python train.py --num_hidden_layers=21 --hidden_size=224 --num_attention_heads=4 --num_key_value_heads=4 --head_dim=64 --intermediate_size=896 --vocab_size=2048 --hidden_act="gelu" --norm="rmsnorm" --norm_place="pre" --norm_eps=1e-05 --positions="rope" --rope_theta=1000000.0 --rope_fraction=1.0 --qk_norm=false --attn_scale=0.125 --bias="none" --tie_word_embeddings=false --parallel_block=false --init="orth" --init_std_qkv=0.0334 --init_std_o=0.0 --init_std_up=0.0334 --init_std_down=0.0 --optimizer="muon_variant" --learning_rate=0.00635 --beta1=0.9 --weight_decay=0.017 --lr_head=0.009 --max_grad_norm=2.0 --warmup_steps=200 --schedule="wsd" --decay_fraction=0.553 --decay_shape="linear" --final_lr_fraction=0.05 --batch_tokens=[32768, 65536] --max_seq_len=1024 --doc_mask=true --train_tokens=471500000 --max_steps=10145 --dataset="wikipedia_en"
Each number is 128 + 32 x the weight over its row's rms, rounded and kept within 0 to 255. Layers, rows and columns count from 0. Numbers have three digits each. The size before them is the row's rms in percent of the matrix's.

# down: layer 3 MLP down (transposed), 896x224, rms 0.00358, rows 168-227, columns 112-223
# up: layer 3 MLP up, 896x224, rms 0.0163, rows 169-228, columns 112-223
down168 012:127118140164169165112105101131148142132114061125168145186129170078116119085186136124113201078112105153138154123142110107198100137116076150135110132083073124131154131126103039129075101133158107143105130108104117101195124162145110111184184162165085134168173152088113179142127128139098178152095128133137166179166120116106076105172147056121
up169 183:099192136152104131114112165113116099107137163142094116052135196147132161118140101150125149156140125108160140154108142094149116155105165137100104095119104145117152136120094154111088111129153133147110095178119107133202160146138171172130112138102146101116128119144106156144189150167043181084127101118198130114081113131090122154150146128179
down169 173:162149185150080138131084127096088120121123134098082180150170129152113077120084115149151136163099161114136109125088163048130202098133133075087108129073083105124098138114112167163139165203186156112121110072137124109158112116109096122134189080113177097181140139144091138124143139112114149124152081084188033097114135073155165114129105147162
up170 019:097099139122179174144158079133109152197166161120162145108148069124141148089053145134100132129123100117136095108073103083119169116136131097103150150135125168179093155135089124148149135151110046136147119101130179095119104173093151157158100149169152159113170090162187144065161106212133160091119170100076136151131113049106123161093134117131
down170 015:102146170116157150102164136141082134095094151112142099129137154168113164174153156118188130120102089139104148179111117155087104090117100183140114125157101117123140085155164144136118139140128049100119159051161115096168141142140127076172066148125114113113150072096161096140137179134147136064108170109098124120156090194141113114139083100148
up171 036:068199119143119135124147130190134145116153112097121022108167184176175084099121095163092165100101089130150121115064115121071148156079176182106092129165151134130112145166087129161069119143167134039111119160151137175126159108096152122123167166128165118116192129162135162105144110133152138087127132217065088128157148126157133093114148090142
down171 028:146106174159115138132148088059093147163093151100122156160092135086123080133096110153110166142141110198090162104166118133197129092168118104129113106107121173101130178176135147137149180149144102136113121099152153105137129137080095113127096156100117096131112085136127161095105124143091115111210112112207081106153081131166128131163060113139
up172 019:186160099097161096100128151100110113119153114176155168156141060090126109124103117082153109134098099132112153101185164084136157085142110125153208129067123193109181100069119076123067149157071142143075197098106158057123103117108101143123187101087070158145092116093140161111096121079146124140113128082149151134133066160157136162097089167138
down172 014:111108120093104154146133132120162069128193106113108074103114153184127089175123154095170087161105143110140114138170162135046112108123136095164161112174208183157150106098147111117190126118064193106203143179164107119069133147112149152095102132108110065115121105139141088168108114120086089098156136141076084096100140135086188168138151142158
up173 068:111144117149082122150129135137102097084113102112119126148101126191119209108134158077133122168176177163090180153173114124084127140151149071083135169097103122143164135149198103131163106155113158148120155072109123089151118132165098151153170148146118129147125094092111114134163112140142118144091115156144179084112078167174102163101097087125
down173 055:096091138123124132115177164141146142077197105147091115101109145084169083142137152120167063113103213147162097111143087131126133128084196075163122190131134140128125113086118117131154152088093113129136135166170112137124108178090146154106095092115105117139166099114139109122145145127149091085132113123116108110074118187081163137053131123162
up174 018:132182150150164172174141121102137103100133146081140157152102113113190118085068093106135082106080118147130181104114105109108115169171176125070137136105133155142144127057145130153119131136129179162062130153166121149113149143080129165114173155075121185093134094111120159163162145168135122151097144141107085150126149060103122065076122084097
down174 011:133130121120113091178144124085110133172156170096129086091130060130148100194125116142174099184084154141142142154095103153132091113117164125115119113165107132150147144141168177090209138117088156110133133086140087150142168167064085139146090153092130130078080069140108139120111084128134114081158104119124059109126136120121174125137080171132
up175 021:137190134142071155113136135162152139119152180115147169121123119136175137124091056141114148123109082106127147141118111093158125111135193107108143095100133158136160111107126150075098105093148195142080129134143172136132100152158126118128228138055150188099134156076144153147168125113145176154114157125161141111102064108116175093075147120093
down175 013:139113120137115094171131146095133110126099133071128104077091160119146093183135135168113101149162181094110112177091084099122087112139117104090127090127131106125189163149160126091206178137089133094167146116129099167124121157100098097077152127126131092127114098152106068145129146067125074128139157116138074113133131117090189074099142119156
up176 018:129064109124091092077152156154127134189089178171102077138098178098158126152117149163162126166177129127086065142136118091146158125103098125147158100110139139112103100179092131110203122109121083170140111130148112135147151146126095130159077139126148111144108109068137144085047186140078120133131142128164169076120102168145146117139084100113
down176 013:096159137124142138092097118177159095075120117214092146098092102179127183084072148092133124151099144083138094156160176103128141038113123128111088199044051109162092102106084120222089105160120098138123144169122167119094118082158132129144130110127174151162167137137105155156161168107153099152110170104122142140105110091142160119077174068157
up177 020:071118153164092162164150088113137162087106061112124115103089220170120144141101105157154134103152144153157056146113067128108137123115175096121109076161104116098105206190147170175111129130159104135114094101149143139145119104120158110151087090136136165098147071133144099126208103226190119180121132183074119114145139139147108089141074092153
down177 012:088167131186108090162151100137124170133116133162174182123086120083162129164138141122115118124147149133141143143133011147151080098041135168146116117156142154157108166145164133156062113123179130122159131100134125166150190122101105102166087121101120145068083106116121144050172151145132125152131167149147158143157118133106156094160094101148
up178 022:138098131125080118174154151123144105143110148066126071117070165176167135149059084167155083101178114167093126154195107121148078203145166070075100149115115102143156152090135148123139102144167062142129080057123148163154158152091100140133112127114114158104125124085180186119173133215151159122122142138079176105103115106120128101066112081125
down178 014:099130126122127032205149105152126160155111158192126112087080098126146139163134137157141096167062148093117083185093096138094108082030136159103101172101137159158097144159145134153134074120165073123095151086134142145144152130117128151143080123158100165091078065144137108083163173165179121114105158128126158112167130155105112113104120124112
up179 015:150138059111107102072169116174119135110103132184122107124141115104200153141115146090100145150129113103123138125123144119145146115136167088115192158152136132123144109144078120107129111079159173135117159155119171138141163164105041112159190163134144094133132143091155124137148147131058167048152140147168201137119106116133165152153118100103
down179 011:130131113120127157075097138138155133083167125102166142121116166118141164089151112093143171154138139089139089190098194079143159081120098152120106126072097184122095152160126123168117166200119067090114078133158173045123111103148113087131123110109151185171156115110116129144147170066168108101105151095149103125135092107136160133114172064119
up180 230:146110161108113145133098110048157135128122174119132147062118199068139112149139111101151099133140190143124116082012101169121122132114112116161103215124160108131121139132120161165138115194166209201154139090150116129168126129134194144124147120130113119140117108144114128113085148173117129168130165139160088150136140168221118114142111087132
down180 243:125056214146119095139129172105120192165103193159085134152122135153129147082131189113121112070148137091133168125096093169101108133083142174137139189118052120091095116145123104053132130120170150183150116182064070186149146135110104160177175134132093127081169126123141092118158107126122135110086140130077199089179078153158055135142135121128
up181 018:064144134153241155188109070144112146131117085128107141110119144162152092076095103117089107076116137121150152104118128063071131124153136108107103214107127104122132130168154093164088127179124152078101105138169098109109190105101139173103082142143171108109112121138139123150173147169105150100164124157076084133118207074092090135098146107137
down181 012:088150092125116182101157150121043170194140149077134119149138124104161091142172128129119138115112134157130126114096126171155134176160158183167086094157121140083147178096171129146124169130178107143111098104096092078196149157111101130198114145139137139143097105115069135079121087115109204111112107140132116173169106144146086152115099094137
up182 196:128103200134065095129162114139091053109130142106105142100125183159123116114150080120173175074157133102138114116111121104119118077125130101112072103156103124155137193159107111138136126130174141195120064130114133134101135138207140113117110072142123186133089117097180185138187093136151182138151169113038161100105162132150125147073147159081
down182 195:131171107121166114090167170145117089039160133124132089100189086185137082171157184215106114101074155144104083143119087119133104124108090080163159161217155075119100112132062191118168098144068192103160181092145130104115114138144131163120107126132113130123131095106077105122178177096142166087166148166097173126149132151105107121101077132054
up183 017:191123199121071103101126177173152085119165166136104124155109143136173108193118090199124115139136129130125146145127139201174112203095133142118115111119123092113148152110177148080171070091119163119183100125125121174160136152155078077122155133115178158127081165081141162201085151112111144136121107104168132098091114147094144117119121175107
down183 012:116146112100149074176109114131124135145104167189083131098127124163109163128099133134078091168154156088103109137131151140109128126156134110088130194088128088203105142148110066217158070158117133145103166178127135182127126083130184167124134095168175160115118116123084097123151184127165066166127095126126179099125149103137123070033193125084
up184 106:145146118098135119079134151152115175114157136180133138110129102113145070181123133118126167107062088149142098084041092132141144206118088204167186100163154158144079124127135138190111124117145119077164121116154165162095175142103135123143120117109103103120122128112153166084125099107135100100123147167084062121124129123135149119165184201097
down184 094:121152140116086122136091138075110100177104179133175133171090145064149112132114123155099175134115153087093135156146108171143139072130135158114126079091131137113143112164148135150121088199183090129074123085140120119100132094155103094080099186156108105120063136108130146112122138121118123103141157132169164189167126110173126148215136075123
up185 219:145148195096136131147131147188072114137144155091082126128119099128140146180147154157093228116146065106155116144093196114163172141131146078163108103101103114111158152174110076089074124156144139107125097142148146124092119144097098119104099110173151150144106077110138150077150099092146175106149142117085100127122144117174095175111140205130
down185 218:087116071069150166072157131081100150159141187063138122149162162087100100119122145133124164154177112174114157112136096128180171106193138150132133126215124110121160142115065151136149154163104150150176120090069132052149139085125171091136136126144105108112086191128098111176145150100071143133181140125131151088109065046128111098166078128078
up186 015:139132120172104122113091105135096100113147130124078197151079154058124144199150109155150100104140152102085192094200099098131127120148138075172135148078128145067168070143161125121103094163125112140098106170127069138128151115156109085158108125133150117142086179082154133200103125113077124086111111106183080104106129192108132182147152180095
down186 009:103157093063151178135114156148118094146170206150079173094071136136110148098106162100052133144121203069123122145142152109094149178151082162134116198062150132136141128074087112203088122162132087118093153153128136117161139103147135071146117082143165172141115125117122141150172116112121099127106131147141094097081155121142124097063205075116
up187 193:109125191132182178140079112135074106146127113105102188108144141128116136113114130120164092132143117154128187166093147121135096003117100106111178123131146131145136105100175143201139112181174087118185133172122151146127107089097089133108106174088160112116145146164128143166106098103120154066129132102072037112165136110090116147154162116202
down187 196:122107122088190207070087158124092137157080110103114150126085129079098157074122137085100120132123070131130152114118185145149160172146144157129101104160074193085136116204118156133084173137146111153116095111069090108189113151144125122192121113145133157175153179155119126114109117100106163127128078093184167113109155140118091172116083128082
up188 019:088093101115086145107085150149116165162109183064136118084115113102122098128151139138153170106144100092100189110163107120152068198127095131111099138119122114121142054124111154117117067110174042134103147123119160108194156148097092178149139105094135083131167133111133192121072140127137098093108134137132102126147083114098129106103164164167
down188 011:145108106129139134127114117149151105160116130167082160164069152116127127088077168146135130108124107170137113136155148093134147068112097103087086155118111185059151125089093105154107120081163089139117132119112142093102088156161149125125166100181084138202132143150130161145127126193136137141115117147121093108126161101092133114112153111165
up189 044:146092097110082099112176114132117183120161124105117117127099082183121180134152126127156142177132057097098103109203127106148167029126146089158136087135096150150113104080061132083097115148133034184133105057134102118150042117171162158119091106085099148115129095155106135099188135181121128155127131117116094145126122151082124093128145154150
down189 031:147136160150128168130056060163137097133159150142131084111095117143091160131107149119155138133110149084128149179113069142083115074077183144138146158119123093105116090093142144092128098089136156065147126104069062205151078119117095077138136130130144077082112139142157158109161108147101107110130179163119115134111179145111170190151145142203
up190 018:145176148156108134157113101185136145126134170190130102120144119148171104132092079179073082150086128126177162155102134103165159155124149110119120164102142101131138127112172140075123116092211222068179158126128107160124134141166102136100155165127158107109122171035137142195163127101116183146157141130169083100126124053109148138116120147099
down190 011:139137130148165138133107111129093166166096116109155152114111111112151106133151167098076165132190144141156185111080121111177135114151113121141109092125149111112159171165098053188107165103154123166121155148106139091184118137134136106179156126126182175124144107105108131123161140097112137188109104132171142115156092084156116054102174054134
up191 020:100073168112117130153095153160152120190114177120134165140094114096142097151117107132159106100183093137095197143146179113105089145118104078095079150090123116128160125181123126129163056116066090129079105124093140059149172134133115118136097080056135121133143130083143156137067179146098145145104148100147148094104139068109112102064122145108
down191 014:141141141095134101124183192163132081152098198143032141124140099189128110136052188170144060139086105078112088157148176137066140111110145143105090182092148198117138120069129094184155128107138129127096125130103129116080128120165193166147105135169099151116134081158101093150146143178135154111101154107093135109138152161103105123051186116128
up192 018:115158106108133132113159090172129104136173147162149112102177124147135125127113173156070139176109101115149150121109153203150131245090204178096101174161095119092119213094136091126097125109105125100131147121117089124146135076177157069090189188123109133101148136159123109127178110127110149122100115173154155139119171095117115097173079135083
down192 011:131161135112102156116127043077081169179139191137138142127174134125126144150125127086124112117186145174124147142130132132155191126170176102116109133148145143132128181179127143173138143149146104139132139109121137133144127120121158115143079110126187142081122158122144135098068124157102096143159078130155119102104103144189144102120109138133
up193 234:157127159133150166132112107133116120129153091128130075227140136129115154184087106094048188157082095185150176150121116101096169064096127145145185050165111147151136218114150117118087127138111146143060134144183174137108111128133113113123114101070175141133116159097142097040154145164147130128132129110172137158141164101141149150141118156093
down193 238:090157083118149133128096110101052151124156131141136101174142179125150149150076107095150084127151146179117143108117075132153134090113167156091074118116065131072128115121154152109149091195164123143131069131149133187123105085146183060114080147152143131111134141139089097144114122095115091117128148103115139140165111065112137093109163103149
up194 016:160139121119064135131136111123127128103120048114126135120109121145144186120118077159149072116141153143120051121076121138119103106128113035121156056118163093146120127177110158133136085112151169136171074102144203122137095163086056123171092131128111147114145080113142177104174113142153141108124138103054154089116053145109131084142126065182
down194 011:153111172168130025128119140163190156058098056123165110119109121102101170170137135144151147166095108105130113181103095110133110105087144161106189169055087129163123120117128063126117118177113163154137131129121138101170097120080096109110135146123158164096117081156134120125170144091219081110133163119146144144169098138114102166141107120079
up195 018:078095202128174163160102114175149140145175141151123123116118139109127112116108127182103138084147150090180130097024141149100147146092074131152107129146149129108074129168180137133187105092089096121131130167162128119109080135126133107095123117153156133142116103167114142144127132155148111158154106122134078122118185059076117129114148167124
down195 012:118125120134154126095136146144049144132032138100133157152144130155137169164117106111090116136195063156102167124124116188100087164193087178140148156181110098120113138141161101197117129123144127155085122121125136137174158082138147119180128100151167102121115099112099106096159156121151185168125101105098163174186092136174105066088112089137
up196 218:122161108131136111094130162080163071115091160094135152148176118121128117091108104117117131137123177135156158125101118084079119147171201114106118159146118136154170077151127097125192116169146156193150134090174133153141175149104141110146103163223165107118145113171120130176087110160138076081137099148124179097157132106149131139113112180125
down196 218:104088128056041167140148115124179146079204133138134173098172139177135117112131070182097125146178111187116089048160106128175120134153140101135169152170173128105148173126134137126134114149113154220165134150166152140132196148134130152129115191073129119122128103105174102133160161100130135148121134182155129147152110148100153116153110178139
up197 020:171163153100084080099162162147092094149143154165165186156118114150105095128168174126151086188141134148125078129100166154156156187085133115109150130123158113135158145087121089086136132096050116143172166148033088119156100106117139105132162160069093140159097142102142130137117123079181127184115109077154127060092064162126100103148067193116
down197 014:153107167111127063153143140155143088126138201198080086089164084159122112159107154114151082175095155132153135174106137122085173107103156099124152142130137149147110078157106115152107135077127185168149145126155153133080122115111158132121115125092187154092110140169137147138131116144140067151133141122130159082120121097163119123109187171089
up198 018:107041144100118119109140111145103162098100088150114096118098136132149081147161133135101143160144145128142037095148121144124151106120080123141164139126145116112109152147084108159123122135134124123184133140151130080156116131122092128113048120144149141133104063168149138090119184153108125106176115109061093124127146131101119161157143130209
down198 011:114123143146166153122091084202114163111120081136136098165137088126099131096127144071152128131110092156152126163144148112112130082117139140154159168143087153138070102076101046200054073123146149202122098120088162083160135091123149118187127113158175152164114115122093198123133146147176130161101106137091157161168098083128111179117134085148
up199 019:114178142128192129122137133083111115110112115166144161159186184168126107117137152089127119155112123186154165165108136150126122159124159182088102172175114140140147232114108109141127210139112180078094161150110124142103156078133193124105171139122111123100145145202087054136179094127118101130127098137124098162137163118178109119171102102122
down199 015:142146122127121122164133134067102132169135163090176085185243119082153055154193110157136125100150123172160157091102130138114141192135160109145134036179182132141143170162151194083139158107175137105124097096151112117087144163108156151090117153123091131115131148131133121101048100154089157091123074114144139114106147154122119129180096200103
up200 019:146147098148121104090149114090084116167099158159129165181153124076134115126112118126137158167157139149126051137134088030137173010139125148136185095099116180130123123113087130125120202213105113111101130105124128100115108144121143129162072143161133135117137088176131114103136116095114102093160167106093169142118089192126161203121123078151
down200 012:044156158150107180154120117124133112088172117086129063109105123187105130125197127123187128109120174138108109138123093126075093113117159100138129111155116064168140088081141188099141149093098115103203142145153088147117140155106093132103100121101121072146127103170149136167137108113148084118151169144083085124096106144120147198163104113186
up201 123:148095135132177136091094103165205126141176169089127170146120177104124115073151109116153171151114102140158119114137141071120143075106126157113155124157119127151126077094174120159121079175136098167185119081079152145145174108089099117119075122120162103141147143133122135132067121028158122121118150142066051079157090150177147167112121226189
down201 113:129072148110123128134108128168155080135127077125132123115130096143144115107119123185120103092190117170072195119174116131088164108160108102101143165154154179091124137126134132156095149116090144230151105115155097114096139149115119141090117159135114123129088191129102127159118091078152166135139092167112123142145133138083131100139112111170
up202 018:144134077109079082113144096138111147099174104145132085128130091150164171125171187123076131220060114092115060108155122173160175096093217140144158107151146155170097147112065105098074167110114145127162145151113105152131102052131145110158177147107135180173121073132109097114161134154098139107118118124130124152109083181104132089215088162167
down202 011:203114202140128120078049057098169127111124098121151102125159115076071153124126140071159155162126137111148151168109155066132144086171143085110159150086071135120105129132095107131082158185092164146132135113101136108140069129077087065135155119065206144110131146126124167187063104099134098098137090124212090115112130099169177157136114128124
up203 018:105090154107090144163122093161079103139099163114140123104143152143124068097154131177091148135129099128136122130132142204126113211100114137098102195147135085105102175104116096159133083128143151128151109151134093123176131128144113108101168176108166139109125123140136172154147177122139106102141116142093115144100215048057091095118144091158
down203 012:120124137133148077143113092141120160134141187122130105131172089094101139137142133133143141187093121171161156192089126123167187096150191124107094142116078166140115148149126096204114135113139111209095102080108148106163091139119123097171127094173186193156102118147117174113144138153174146161115101063141107139138090078160106111113138131114
up204 217:083126144122070118119154172114135186124132136059110175117132112119127156078172151115097112138115105144159153141077149119076159073092126132106121089105144150137144077109055141126187152187091136130157185107110118123170116120118121142126095128068127132125100103147124121110070117162145123086114111049109101088105108166158167122089083188155
down204 236:129079199055102144128090158145152123149129158141123088102157098169129127166093144105171116157123104100135132032102100140118160094104133103183150092189108101144134084064180121121122159098154194154116109162089095150097113113077112199173126177091144122112138107162150107152129173117106143142135099075133145156175111126129131154131099161147
up205 018:057146133123094105130146146070067125170121123097144162137120149107126106100173137135164150106156108109126117084088084087087132078101118149104145116119138167130129165117136126134111125173135061119074146139087160075166090136121145112142183162083102211103170072129149162117186123101194096134136114155096189127147081134097139129123113104153
down205 011:130136154150060099212170103124120133099074139159106083091109084154129149205092112143163070144149162184122126145106063112075131109088179075142139120160157085138146130125183146098173128093118129149207175113152113182109131131079126105095090131084133081063083126175164115127088127148172082104169116140100100084088104110123141135176068160184
up206 238:058109127153106161097127122130151135129110104137132137096145060184135139110123157160122154164115135118129200140121146164090094098164110146150081134164126106119137155114139158099162150116113185142106163062185118113174090113118176155126160095121142168141110124134111120151147090087130170149105129136184187180144069036147138118154094089083
down206 241:100129103135048172150096143061145088111108108154101161097169124184072100159097123125134132118175153125155144125110121119146137131118166139095098142092115097189122132165152110176167123115140159078151131197166130145142108129165092116137074116080162143141178089108134151081126141142115095165142207138145093131105152146135163095067138087159
up207 015:113139150110085120122141076144169114161107142161082143110172123121117104159088102179099080183162097158144143165142144162196111148123133125150089114195076128117126204145122169146176081068127124126143126122144122162122130171150110087158136121176176072144145172118131123170138117131075134102117111143186124138130176091120144129131082114147
down207 009:143135157076155139096092138082142113096126202152140192159178169147127177077118151145123177138171104076136185168129163114118169123153065164121111138102150116125116118168101141174093153179153083118113136121167153118131146131155138054147128078160146172120173133073106120129155148125106098130097155109161103118130164133157150073096192120115
up208 027:165111102156096102146174104115128126089142135125152109140089082170151172125175165113204072172076093122106120111159112085086212053102106094153168129132146134166102054133075111099110135177131081179167096119108074153147137063105176173148084126119112157140092109089130142130127133187159122193124141119114129096098079163137094109130146149132
down208 017:121147165142113131105103143167124099146138186169108076095111082134085154136111136111158124160089187114140146166104104133109124055101147116141085205087073128116097087097144149152103153083114154107134101142116113103120113101137092091137111147097113152079125106160181189145187105115124104125120188116166136110114095127122153189113137083152
up209 020:099159098097124080187151149128095113124155125194126175148150127124149096121116136132128113131144057108154096148082114093108152036083170138111167137109138206143119178119123169125122170192176118100117146068121163124101129133142080116128204174125146190102143146099150103123170103115116132094155126117113162158157120111113163145120070108143
down209 012:121113132133108157141171106140064142108103153118164109113127142179143139215139100075142160139171129093114159116073116110096121131123101124180124064194197079168138151153191162127156168129114107080153184170151130120160134116100133111129090126095181093110128087086121063099122176086125089085178134117123113132161083139136151104123073099132
up210 020:130168183108108118078153158117085115133149136082152190171117076140132121140156123094143129125104098085073191077124149129087086083161183132093122089092122171166154113087137103090095123158065139128097099145141141083118104176152140100123195133045106177118148134129116159137125154091085138107048128072168148140140086093095152119126152117086
down210 014:159124147065098095139174183126141109102133137095047090092135104159121088178076164162200089149096123106108072151128162107107163138166184093077178135105131104145168116101130092079225119151090167097135166129136075176120121134106156137083111166147126094096130102142124065159083076116128092054156140136066062092104174163099161180100118180126
up211 020:096163111126091118142132149161161141175111128118092116111146111095126165159104103135094192100155140134111179172057120107123088086129115123120135122161138111188143125162163167128169111068182133110133122109149179167154122205125081102161131135147141104111165156124170143123134107082123165069144141144158229130161135137133197177143139060113
down211 014:150126128152131104153132146099134155081080093148158163093078179144157157112142102157104140105145148100119090123100121096143124120083085146098139100078144094103104144197106153075130148185127051103114140126145182144118115129143112124092135110106115157143171114128149088120129186083176084135111153136174156106140104146127097105119091079097
up212 062:131066138088167149139091104133191164135162145107124146104119107143125152140170118177155106133094123100125094053112106125132146132124125110155085147148168162112105110091100157111177132124131163120159099056100110145164104124168201129102104114135137163099110161174162114181094071117176133155118170137104099153146114139084125115159127197150
down212 051:171074166127147142126126115137141135105120142118116097121162114127056131149103170150127146094129110117103184104153048152150115119188156143054150144134088120085127148079123112116126191135113209163140118145028085116159134105169074119155108164092159142097102139092126151125166144118122092203113125118155134169157146138111112116109156176077
up213 024:138064160147074109099155157121120128147082136154086131124079153101108110168122111141180097115181147156109087146134171094130130064136075066149167108098124095150131100165144149109175091126111127157172082108132132134141122172132070095148049108151127112142100115081159164104093183114124114148157153084159190066111114141117138193122122100149
down213 017:085119125140115064155132144191147130038121115182113109085064098207119190107124140116127124154092144110110089182128131115099119070067130146124142200092109126155104107121128101154113066139138139161162123158104153165136130073151121131131137096133134160128125102162143126132203185095210119156098189119089187115148089111111089148082158078142
up214 104:119141122105098072122135133176152176155136144146123145177119109105134142118134160111188153151133146142156087113091118093155136057125141082153145128104130135159139130126097072123117097140228153085168112088083180182142079120146112152170126118156135089098134143080153126131161128074165127147125134112064074102127054112125149164109142157112
down214 092:178098147123185121133141106178124064112125170168133031092101089154154132117087144179104130104113108159079165197156112170080121070141116055170144116179125101125148120170156084138168092094098137146124170134144124150093128127129139185081155167158142133167104123124129204129129179123093086110134134152105172120141150135134085168185122144085
up215 026:142177110149113102077101120106063149143119158099129155091124156071122101162106065128097126134117124151094192169200093107155103144136126158128165155081112124149183108054160127103089129146170160142107162081201113136094120166137132109140138126123149093103107187116130124175122149064112115087095138087144144144113108124114184179145156121081
down215 020:071148105096113124213075151087143161141194113124134117114051133113141055108196139109114160122147209107140106113149122121149140144127120091131115095095166101146187129152086144114143126125132102107148149137160133157120123168122105132090154052175105134161138143144175141143125114095058102170132129144141135080087146097075147129113166081122
up216 016:178095136113063103097148162127194130044082115094124095147095088133197153203133083116138089138106126167099157135180176139160128133158134073138133075133117093141156095130111157112156110097133190121178098160125149179109168131157080095111125078113139081145110141096135153196127143133082152100106152129132183108106115115123134124136172119062
down216 010:141143140131122048118084172121217153097161127092136153106091118072095136070156120171131149135106150054135085131127181083145126118099151088091131147082096188164109153114102084127141094182114144115102073152139131104084145116157113172072158136154063217118101084132133115161155140103165106149063162105160139107134143148100151163101186108071
up217 017:156079117102111152124149113092152162107134077126125091114120112139122132126110099124099116133112109141165000111115065090105178048141147102139137080138136164153096132150081143142118150162111098121184127087141183115167133113078115166133041119187102161140129096211148140123171120217155137109140145129044092077132108177144138130082159120184
down217 010:123098178180135152070120088162139139126144089067154138120116136105066109115138158133176126104072139141083145118159054121155057084158132145132167130182064126162073119080142152105109134134085192152146105112090079128178127119096069147142130147094131097141091084109086128133136104114158128116131180156111094197196154153136136184175084138136
up218 016:144171169141032121125142118136143070073129124195106145147132165100127068178118074185111109103179101123147102144147118110159147132099156093161107093152114154092159155130188162115142164089132152092133109158107108111121151143168116048115162151167112128114106170150132153231196092099138136152164120143147168074099177166118148160130166153100
down218 011:098146128123092123123132137139106160138160205070135190101112120132110123137161108132082156120207204086104170126107088112092141194151098136162146132146177094192089198149117156180142148170122145135139140151153124162141182078134131126105137062135141137080086115109136094110186150080179116194129141151131119117130097138147166076113162138095
up219 022:124087147140091145141169071157130150079178098175119081096123172214152150113118118180111123182142092101157072145121118138144167122091161073139087057145111123118085198168097157126125075115169151164167085080138125146152084080137126111155098133147144142115161085148116107092211131204126141158134122153085083124093122122107081058158091142214
down219 013:135120185189147101089093076133104142114102170110166140130161104101100195118145138101136174153127118093124206208097085152171116068132143162133131183111083151148119160157163104195097136171153154162132102086092102137203110098080092057164142108124179135112090113115080149096174160091156140121176158102180127140172103140159155117117131122141
up220 020:116187162128121143168141140164157127149130128137125135106111101142134109117078090130108125128115149154125122144097187165153131115122150110111168151099140123152135158103153144129136110066174196111165140109109147136108065188134099099125201140098124191107093174053184148113131127101139187140132138110158145132139110081104168153111103106120
down220 012:142092150125140088170151145137130149089092075126144098060065144193185147197119171104117139151140122105135117174080131089135113106070070144141158105132161118117132124161131082118128133136094104152130176131108163145165149113093128092153117098097197133125158111109160091099147162105148087173113134109113137115168085135150095071070127107102
up221 031:128128136130140118118170108130101158106113129100124171136105073152099102135177163114155140148130156139104045104082161105101125047164170094146170113124159105156128066165129138131123132128107169107168108144123067142137062131143166128163060113153122112126108122165172130038130137131172114158174171090065137116089100153044128149124156161107
down221 024:107125145164128117108125186178114107061156103088109074112078132173114134106158146145171114145103149137148112157118081135089122129087148114111176196091097086117125054071110115066110103114115101186195136105138095170171118114117090084139118146122136080128128122132160156149170113097154081132094177128108145121124131181153059178135164095166
up222 198:107178165102142110070150120103142107093081211098130170108111160128122094141141136136098112121106147074133152087124075117148128126137060190131106120140090135138149167071148164124177080143167124138084114098161141115174160135114111119098192116168132081140122139136099226114122142117106080110103116194204136191126105123098135120111145155179
down222 197:113136164147088170203066138106092111113105126124158146134147099193123131087170133147085169116157131204156080129121119153084118130167161165119111120096134066069106185108192159085095137137145104111116088125118079100166150123122118130129121162175162115148139132097111116111094155081158175137060121226121194101124090196159165150135128163122
up223 019:115122101132108176133148073168130162057140101180142132094158158168161128092136176108107177165113089100162079137076103144101190101071204152112120142174122156104093161125101146142091142122175142084154148126126125121143149077124126105122137185127143156101144111172102078112200098186140142133146129189071084124145164127147093077173123153137
down223 013:120144128182132206066112063144096146166151161076184163150163125048116114122142119073139150091171164131140186116123086111177129118157139126172086088175105172132086197128144142168081180126135142127130093115081114095163128123139120096165105131091161146137114142099105174099112117105120126142151111143170093159148106125164178118140104115160
up224 026:086187135101153123123108114128115096076138082133150135132152089119142118097150132105120154129083086108129135104147099119089106137107196171089107119156105171100134156083139105150047152188135115100114116145158140103106170082103102121061218180068144191142137104140096155144157115107114118120101091146102112169159142131122146087162104146136
down224 019:132122091087089159118150079128102142186127133135132111137150137053102088184118092112120125135158111130134150113139140125150155139213168106139143075185117140147114174134137118126169153144106168083137132163126124117087128149126154146094105166142145104127111121118104098098061059121098091088184072147132066151128097095106237128162050179140
up225 235:086064100117113085155145096171099208159104145161146079172149161140103108131137168093178114164145076107153199101111166163130131115163113184133130102136135120142119118097134099062159103131189168213153158137114157136187128131175117104124175114135099126124148204147116128108125189112116131099117131111206133150146161086112170147136131047198
down225 231:122146085126141168153081073152121135102117111104136104158147082162092080113130120084140107152093139131147156186148138090142127078095065093161136174120133122094068051088177069122079128120102147165130100168116142129144070073162164122132132172182129134135106132153114113095119160145134148159130140072119084098131106128151123149110124166095
up226 016:125096114085159158139116117153161145148116128164161170123177142153073116098143176098178141099161111056176071109047117151083105100134123121136040146173116113095116170174125122132096107167095123096139094131108173074145177150144122146091131138141131107120188109138091097118109162137142155104132108129166102082188207062190093117120107125097
down226 010:155114074115129191057225127150105147140132130156123201140184141114152119094095130142113139072137058142085124080193117136175184171143114168179105072162101158064103130143112122146126130133125152097104122097111153116130139129171174143176100178132139136105153158122059114115102111156070183123166115193052140202179137138170092114157086164110
up227 016:097125101087138106184120148112126088142121157138169119174163033132175074098131131085087174146126099142160139099126140100127142099107147151119149150113155158173118137108108122147129169162134129083144174143097169106122150123107098166099168158104139152137127097166127134168150122145119124077147150147089158114138127099078139101076164146147
down227 010:101134135165114181107123112102103149171140142042129093138164094133104108130151115113194137102143116156111146078083132131111117132153136064152097063224132123114091142085156159114148159084110137124140132138125083080127132122103121165126129139131116100137080100131113083144098122155142177098148092122113061112156118130153140178138079142125
up228 229:182107143198122121106082085104194141079122096114135154126138138123133085154135112100182139110031182127115162088127102139137139133190089110160147183127143116124157112182106125130126168161168223118142086108095134134158172125177157137152144137171121121115113127143158111104141115125139121148117143147129089132129184148178135147170152064110